Part of a small language model's weights.
Size: 15 layers, width 224, 4 heads of 64, vocabulary 32768, 16.9M parameters.
Architecture: LayerNorm before each block, learned positions, no biases in attention or MLP.
Training: a variant of SOAP for these matrices, 254M tokens, 7746 steps.
Each number is 128 + 32 x the weight over its row's rms, rounded and kept within 0 to 255. Layers, rows and columns count from 0. The size above them is the row's rms in percent of the matrix's.

# layer 8 attention query, 256x224, rms 0.108, rows 152-191, columns 0-31
size [ 99  92  91  91  96 100  86  89  89  93  87  96  92  85  86  87  85  95  86  92  88  87  94  86  86  89  78  87  84  83  97  90  87  91  85  85  85  91  93  90]
[[117 127 159 139 166 155 158 103 125 147  67  67 115  95 113 191 118 134  89  91 152 126  92 125 113 131  99 106  79 118 185  84]
 [102 141 146 150 118 120  95 120 136 110  75 134 147 154 106 112 115 142  74 152 133 149 158 159 138 182 115 119 163  68 103  99]
 [125 120  70 159 124 156 120 157 180 167 167 144 117 126 117  99 140 134 111 148 165 101 110 129 121 127 159 127 127 156 152  72]
 [100 132 152 119 125 156 100 162 139 120  85 217 137 128 138 118 116  99 138  64 102 110 138 162  98 120 150 154  50  96 140 122]
 [117 133 100 121 118  81 163 119 172 140 118 151 131 133 132  90 159 114  97 146 138 157  88 143 113 159 132 124 139 157  89  89]
 [180 151 141 164 170  35 148 148 135 105 154 113 149 140 153 161 120 144 145 154  89 107 162 141 124  46  83 175 126 122 143 155]
 [191 154  78 157 134 126 146 117 163 106 146 191 116 148 142 137 129 106  83 163  93 131 119 176 137 142  84 104 149 123  65 140]
 [113 175 162 107 167 171 111 147 129 160 101 109 110 176 144 127 154 146 124 145  52  95 155 159 175 113 177 134 127 148 164 138]
 [144 104  23 106  90 137  81 200 102  82 154 156 116 109 173 114 129 162 112 108 146 101 213 142  99  86 131 166 141  91 117 168]
 [ 80 176 143  80  88 139  92  70 131 151 119 104 118 131 126 137 150  98 108 215 121 112 124 103  91 101 111  77 145  78 124 161]
 [127 127 106 144 154 108 121 193  64 143 131 144 104 130 117  97 128 165 174 148 151 114  82 132 153 129 128 139  95  68 108 159]
 [144 113 137  80 135 132 171 118  51 169 163 124 141 120  90 143 132 141 147 153  92 149 115 153 149  88 156 167 105 174  92 168]
 [117 159 145 116 150 140 114 121 133 185  57 100 115 149  92 150  54  96 108  65 137 189 117 108 143 126 155 142  58 105 130 104]
 [133 147 142 123  93 125  82  90 166 113 128 132 177 179 125 107 115  95 140 135 112 110 138 116 143 111 160  94 179 114 124  85]
 [ 95 160 144 121 174 117 119 114 124 124 113 140 139 104 105 110 161 141 107 190  94 202 154 121 135 149 188 158 155 147 118 152]
 [ 91 131 216 116 118 118 134 169 102 167  76 128 147 130  96 128 154 155 114  91 124 118 102 114 167 116  87 163 114 138 154 134]
 [ 58 201 115  94  76 112  92 142  98 120 122 104 120 130 109 142 161 138 183 109 116 140 109 197 192 121  60 126 127 144  92  92]
 [146 106 133 109 140 191 159  92 153  74  77  95 105 129 207 131 162 103 118 130 140 180  84 138 153  94  73 133 158  99 136 165]
 [143 136 149 165  86 131  89 126 117 175 146 146 154 117  52 150 151  94 114 115 108 105 128 175  69  76 210 113 142 115 119 146]
 [176 126 150 103  98 110 134 173  56 189 124 116  73  64 133 129 201 157 144 150 117 151 141 170 169  84 145 113 142 150 164 163]
 [163 165  35  90 185  83 138 126 130 130 113 185 131 150 146 119 102  96 101  94  76  86 105 176 132  89 141 123 154 232 104 170]
 [164  63  90 101 128 176  81 117 134 129 109 148 141 169 146 166  72 139  92 115 103 116 137 147  83 138 106 132 136  99 142 141]
 [167  63 117 172  90 129 135 141 169  95  67 139  87 132 169 136  85 124 211  95 107 161 100 129 148 120 162 107 141  69 144 161]
 [ 61  56 126  86 136 132 131 116  84 149 177 166 115  83 181 136 184 125 127  89 127 174 153 103 141  98 164 101  72 167 117 103]
 [159 120 179  99 145 156 107 118 132 104 140 108 130 100 108 114  90 172 212  87 150  87 166 133 163  58 126  88 182 121 132 130]
 [159 158 142  89 147 166 102 139 132 121 140 175 114 151  99 151 101 122 120 175 158 162 154 180 173 115 136 111 123 111 107 157]
 [216  94 157 101 151 117 168 131  63 101 120 150 156 122 100 124 153  95 156 169 179 134 133 154 142 113 137  93  97  96 101 154]
 [146  96  84  70 136  70 182 110  72 149 135 117 160 140 121 109  80 120 116 186 124  82 127 144  99 133 106 152 136 111 112 133]
 [132 110 135 152 115 138 107 128  84 158 105 169 123 143  94 100 152 142  92  77  89 131  92 134 137 107  97 157 138 135 180  86]
 [ 89 156  84  73 114 129 159  59 143 140 140 138 177 155 154 112 160 153 104  89 164 194 176 137 124 131 128 116  68  63 189  99]
 [109 173 145 181 105 150 138 116 130 118 112 145 119 165 149 145  99 149 161 121 158 165 157 210 168 159  99 115  90 106 107 180]
 [154 111 165 140 148 171 160 134 102  72 143 152 160 127 101 130  79 113 136 116 104 216 138 174 175  74 100 143 144  62 140 114]
 [150 134 123 178 191 106 132 140 107 152  91 158 123 161 147 176 121 105 106  97 112 112 156 106  85 150  80 134 163 112 136  85]
 [103 128 107 123  98 162 130  81 153 107 141 140 133 153 113 121 129 134  99 100 165  71  80 138 148 112 132 139 156 152 146  91]
 [ 76 145 116 202  93 104 160 155 170 136  86  87 119  97 156 127  93 141 139 174  70 106 108 106 109  91  71 165 116  86 130 102]
 [135 117 172 136 126 127  75 177 113 109 127 162 123  73  98  69 174 188 175  82 106 153 165 166 142 178 171 150 123 120 156 134]
 [155 101 133 178  80 109 144 121  87 149 186 133 146 139  53 183 135 169  49 137 151 132 116  99 155 173 122 138 134 108  87 145]
 [132 166  92 168  76 134 157 133 129 141 148 121 172 152 152 162 104 161 109 135 132 160 103 125 112 139 219 127 133  98 149 149]
 [ 54 171 156 218  86 165 138 120 120 107  98 124  93 106 147  93 163 133 100 150 105  77 111 187 166 165 138 175  93  96 137  98]
 [152 227  83 100 130 146 211 142 115 162  49 109 129  70  94 101 141 161 106 137 130 127 103 110 106 117 123 124 129 118 134  98]]
# layer 8 attention key, 256x224, rms 0.106, rows 152-191, columns 0-31
size [ 95  90  85  94  94  91  87  90  86  88  93  91  93  86  84  87  90  99  84  93  88  86  91  88  92  84  82  84  88  88  87  91  84  92  86  86  87  93  89  83]
[[105 108  99 168 187 100 175 123 103 148  95 126  65 172  82 135 132 131 202 143  94  62 132 115  58 123 157 170 184 118 145 101]
 [131  97 100 145  87 158 142  67 186 129 108  77 133 140 110 109 115 123 132 131 152 129 151  87 138 169 134 139 106  99 116 147]
 [175 157 118  86 121 119 144 111 108 104 110 159 100 176 169 142 180  86 123 127  65 109 158  87 176 154  82 101 138 112 132  68]
 [ 98 123  81 114 103 154 189 135 155 168 160 117 169  77 157 131  74 137  86 112  90 122 142 167 129 156 128 143 159  64 150 106]
 [105 124 122 129 143 116  79 132 122 109  97 109 109 181 129 125 118 127 156 111 137 165  75  82 144 170 140 100 133 107 129 133]
 [131 186 137 164 160  78 102 133 138 137 146 132 172  98 130  64 107 188 112 151 146 147  85 156 123 120 148 142 135  93  97 151]
 [156 155  92 129 145  78 111 126 139  59 184 112 130 136 139  89  88  77 122  51 113  65 153  96 137 162 159  98 116 101  61 168]
 [ 96 149  79 137 143 164  95 127 166 148 135 175  84 120 141 150 157 118 121  82 106 109 144 208 134 144 125 125 183 168 198 117]
 [139  70 100 130 117 111  99 185  93  93 152  73  96 139 159 154 117  85 150 145 108  58  86 124 112 151 161  86 114 174 134 165]
 [102 133 137 113 150 108 127 166  99 153 118  74 116 140  77 106 148 113 113 167 138 131 105 140 102 122 137  71 160 138 160 119]
 [161 142 122 123 123 113  92 130 106 139 120 135 115 147 138 102 145  89 159 133 114 104 152 143 117 167 141 104 106 129 161  96]
 [130 137 162 117 125 167 111 144  93  70 116 140 160 122 109 125 150 114 159  74 181 156  79  76 144  89 134 170 106 169 122 113]
 [ 98 117 100 202  86 159 132 122 128 114 140 106  64 167 144  73  51 122 114 157 165  93 117  65 106 166 144  93 123  57 122 134]
 [185 153  85  88 143 105 166 160  90  96  77 142 101 122 172  73  89 128 118  85 139  48 141 120  64  86 127 133 147 125 121 101]
 [161  84 141 167 117  67 130  94 136 178 165 128 150 151 124  74  98 112 130 175 183 104 131 166 151 147 105 150 109 114 154 141]
 [101 148 114 111 128 195 144 108 113 149 115 146  98 151  57 131  84 128 136 169 133 131 169 108 136 170 128  66 175 114 144  40]
 [125 136 115 110 155 144 139 167 120 143 111 154 120 146 114 135  97 118 151 143 155  77 152 175 110 156 180 133 151 116 145 154]
 [108  95 179 108 146 148 155  74 126 127 156 126  45 127  72 118 124  54 124 146 154 182 133 118 101 125 139 166 146 145 106 112]
 [164 157  89 193 121 106 175 172 131 120 128 167 109 118 156  93 143 119 149 137 115 139 170 110 194  80 102 132 107 141 143 139]
 [194  96  85  78 178 123 120 153 141 142 124 104 141 112 122 115  93 154 107 172 126 186 114 134 132 118 141 146 120 145 108  99]
 [ 88 148 214  93 108 111 120 127 156 117 158 125 119 148 176  57 165 138 134 103 123 138 101 122 153 106  90  86 126  88  80 107]
 [118 138 136  49 160 119 134 142 150 129 116 178 165 126 117 173 186  96 115 160 156 125 150 163 102 214 143  55 110 163  86 163]
 [117 108  80 127 138 138 180 151 105 111 105  98 108 138 194  75 122 190 148 129 102 168 167 196 111 171 112 133  73 109 113 155]
 [158 113 112 139  69  89 147 109 113 166  86 109 218 157 151  97 133 127 139  73 168 124 116 145 127 133 134 120 147 126 162 109]
 [142 160  96  80 173 169  84 149 122 149 139 102 153  94 114  78  98 150 138  78 115 121 132 116 117 133 137 103 118 139 147 166]
 [134 149 153 102  98 129  97 103  95 140 115  89  65 154 153  96 121 112 121 137 147 168 132  65 130 163 128 175 100 149 196 153]
 [160 150 118 147 198 129 170 165 122  68 133 131 150 139 114  95 113 142 161  99 148 103 125 170 136 130 104 155 105 124 160 182]
 [ 99 130 125 119  42 132 182 134  80 124 135  65 110 151 178 120 199 163 109  88 164 103  86  82 144 195 128 137 109 116 120 177]
 [ 97  78 131 156  65 206 131 131 130 176 161 153  33  94 140 140 106  82 147 116 116 135 126 120 124 202 179 136 154 128  93 128]
 [132 128  90 121 195 132 144 146 155 118  98 111 123 188 115 138 145 129 108 118 149 135 147 158 146 113 105  89 142 153 128 138]
 [155 164 102 121 149 111 154 162 136 160 185 113 191 119 102  50 115 104 160 134 193 145 105 125  88 123 148 136 118  73 160 156]
 [ 95 194 135 168 146 171  93 161 133 124 103 152 139 111  99 174 124 115  76 101 115 140 178 102 115 133 156 141  99 157 103 110]
 [100 171 136 116  94 117  68 130 218 129 178 124 163 110 115  83 151  93 108 162 107  58 116 145 152 191 143 133 170 126 134 171]
 [ 78 109 131 167 106 126 140 140 117 156  72 128 106 178 139 129  88 156  97  88  96  63 160 164 122 108 139 147 110 111 182 136]
 [108  85 153 121  83 106 113  80  52 103 130 160  58 191 204 144 148 134 164 161  80 111  75 138 145 111 132 123 129 112 159 117]
 [109 143  96 125 126 110  44 120 156  90 179 128 137 174 174 132 109 129 135 118 138  62 136  60 120 160 160 125 117 189 113 157]
 [151 155 100 143 112 107 145 126  63 159 122 124 151 109 111 150 128  98 152 164 118  98 128 117 148 114 142 135 123 124 147 111]
 [141 149 167 112 168 132  51 180 136 121 117  91 120  84 165 179 109 143 138  80 118 109 145  83 112 135 117 178  83 130 144 119]
 [119 166 140 173 153 132 113 145  97 128 120 151  92 129 147 121 121 154  99 155  59 112 128 155 158 138 158 180 115  87 153 184]
 [150 161  86 148 117 129 109  83 106 137 111 121 155 187 112 145 110 175 108 138 134 146 117  75 133 135  82 103  99 145 129 121]]
# layer 8 attention value, 256x224, rms 0.11, rows 128-134, columns 0-31
size [110 105 112  96 105 103 101]
[[158  99 100 155 147  94  94 108  92 103 141 140  63 143 125 142 175 100 144 136 104  84  97 117 180 152 158 190 140  66 151 109]
 [ 96 104  85 147 127  73 134 128 101 117  92  96 119 114 135 137 140 121 131 148 106 137 106 167 111 102 138 102 134 118 120 116]
 [133 139 128 101 167 144  94 132 118  80 122 133 195  94 175 120 163 133 145 118 123 196 138 164 158 142 151  98 155 109 159 122]
 [ 89 115 114 143  63 100  89 162 209 124  72 123 143 121 161 121 145 159 174 195 151 159 132 188 145  97 158 119  83 152 135 148]
 [129 137 217 192  64 107 149 159 163  67 141 117 158 155 143 119  45  62  88 126 128 139 119 153 142 109 113 142 112 177  77 152]
 [111  83  95 125 124 107 186 144 110  88 139  95  73 162 157 143 196 159 106 122 121 156 149 165 144 116  44  82 104 160 124 169]
 [ 62  99 142 172 186 134  72 105 114 159 144  99 108 128  95 128 101  92 180 137  82 171 167 105 115 200  91 120 149  85  69  90]]
# layer 8 attention output (transposed), 256x224, rms 0.098, rows 128-133, columns 0-31
size [115 103 114 103 107  98]
[[150 115 176 133  85 142 112 156 111 136 124 126 132 146 128 144  97 103  91 150 193 154 119 150  55 169 147  57 145  86  97 152]
 [ 80 142 120 124 171 159 161 170 119 121 169 168 141 126 103 143 123 170 108 138 154 150 112 130  93 116 121 116 126 193 171 152]
 [150 106 153 117  85  52 109 158 143 208 122 121 120  98 165 215  88 139 104 169 159 121 101 112 137  99 149 124 111 135  88 173]
 [139 147 168 113 211 133 181 147  74 106 119  64 134 100 102  84  98 134 143  21 104 101 196 142 105 136 142 141 100 130 170  94]
 [ 84 177 107 132 160  88 138 129 150 208 107 116 128  87  81  95 109 123 119 146 186 130 118 115 146 108 111  98 128 121 111 184]
 [119 138 105 165 165 111 166 104 156 144 127 156 102 116 123  74 118 105 133 106 166 137 157 186  57 146 106 124  95  67 129  95]]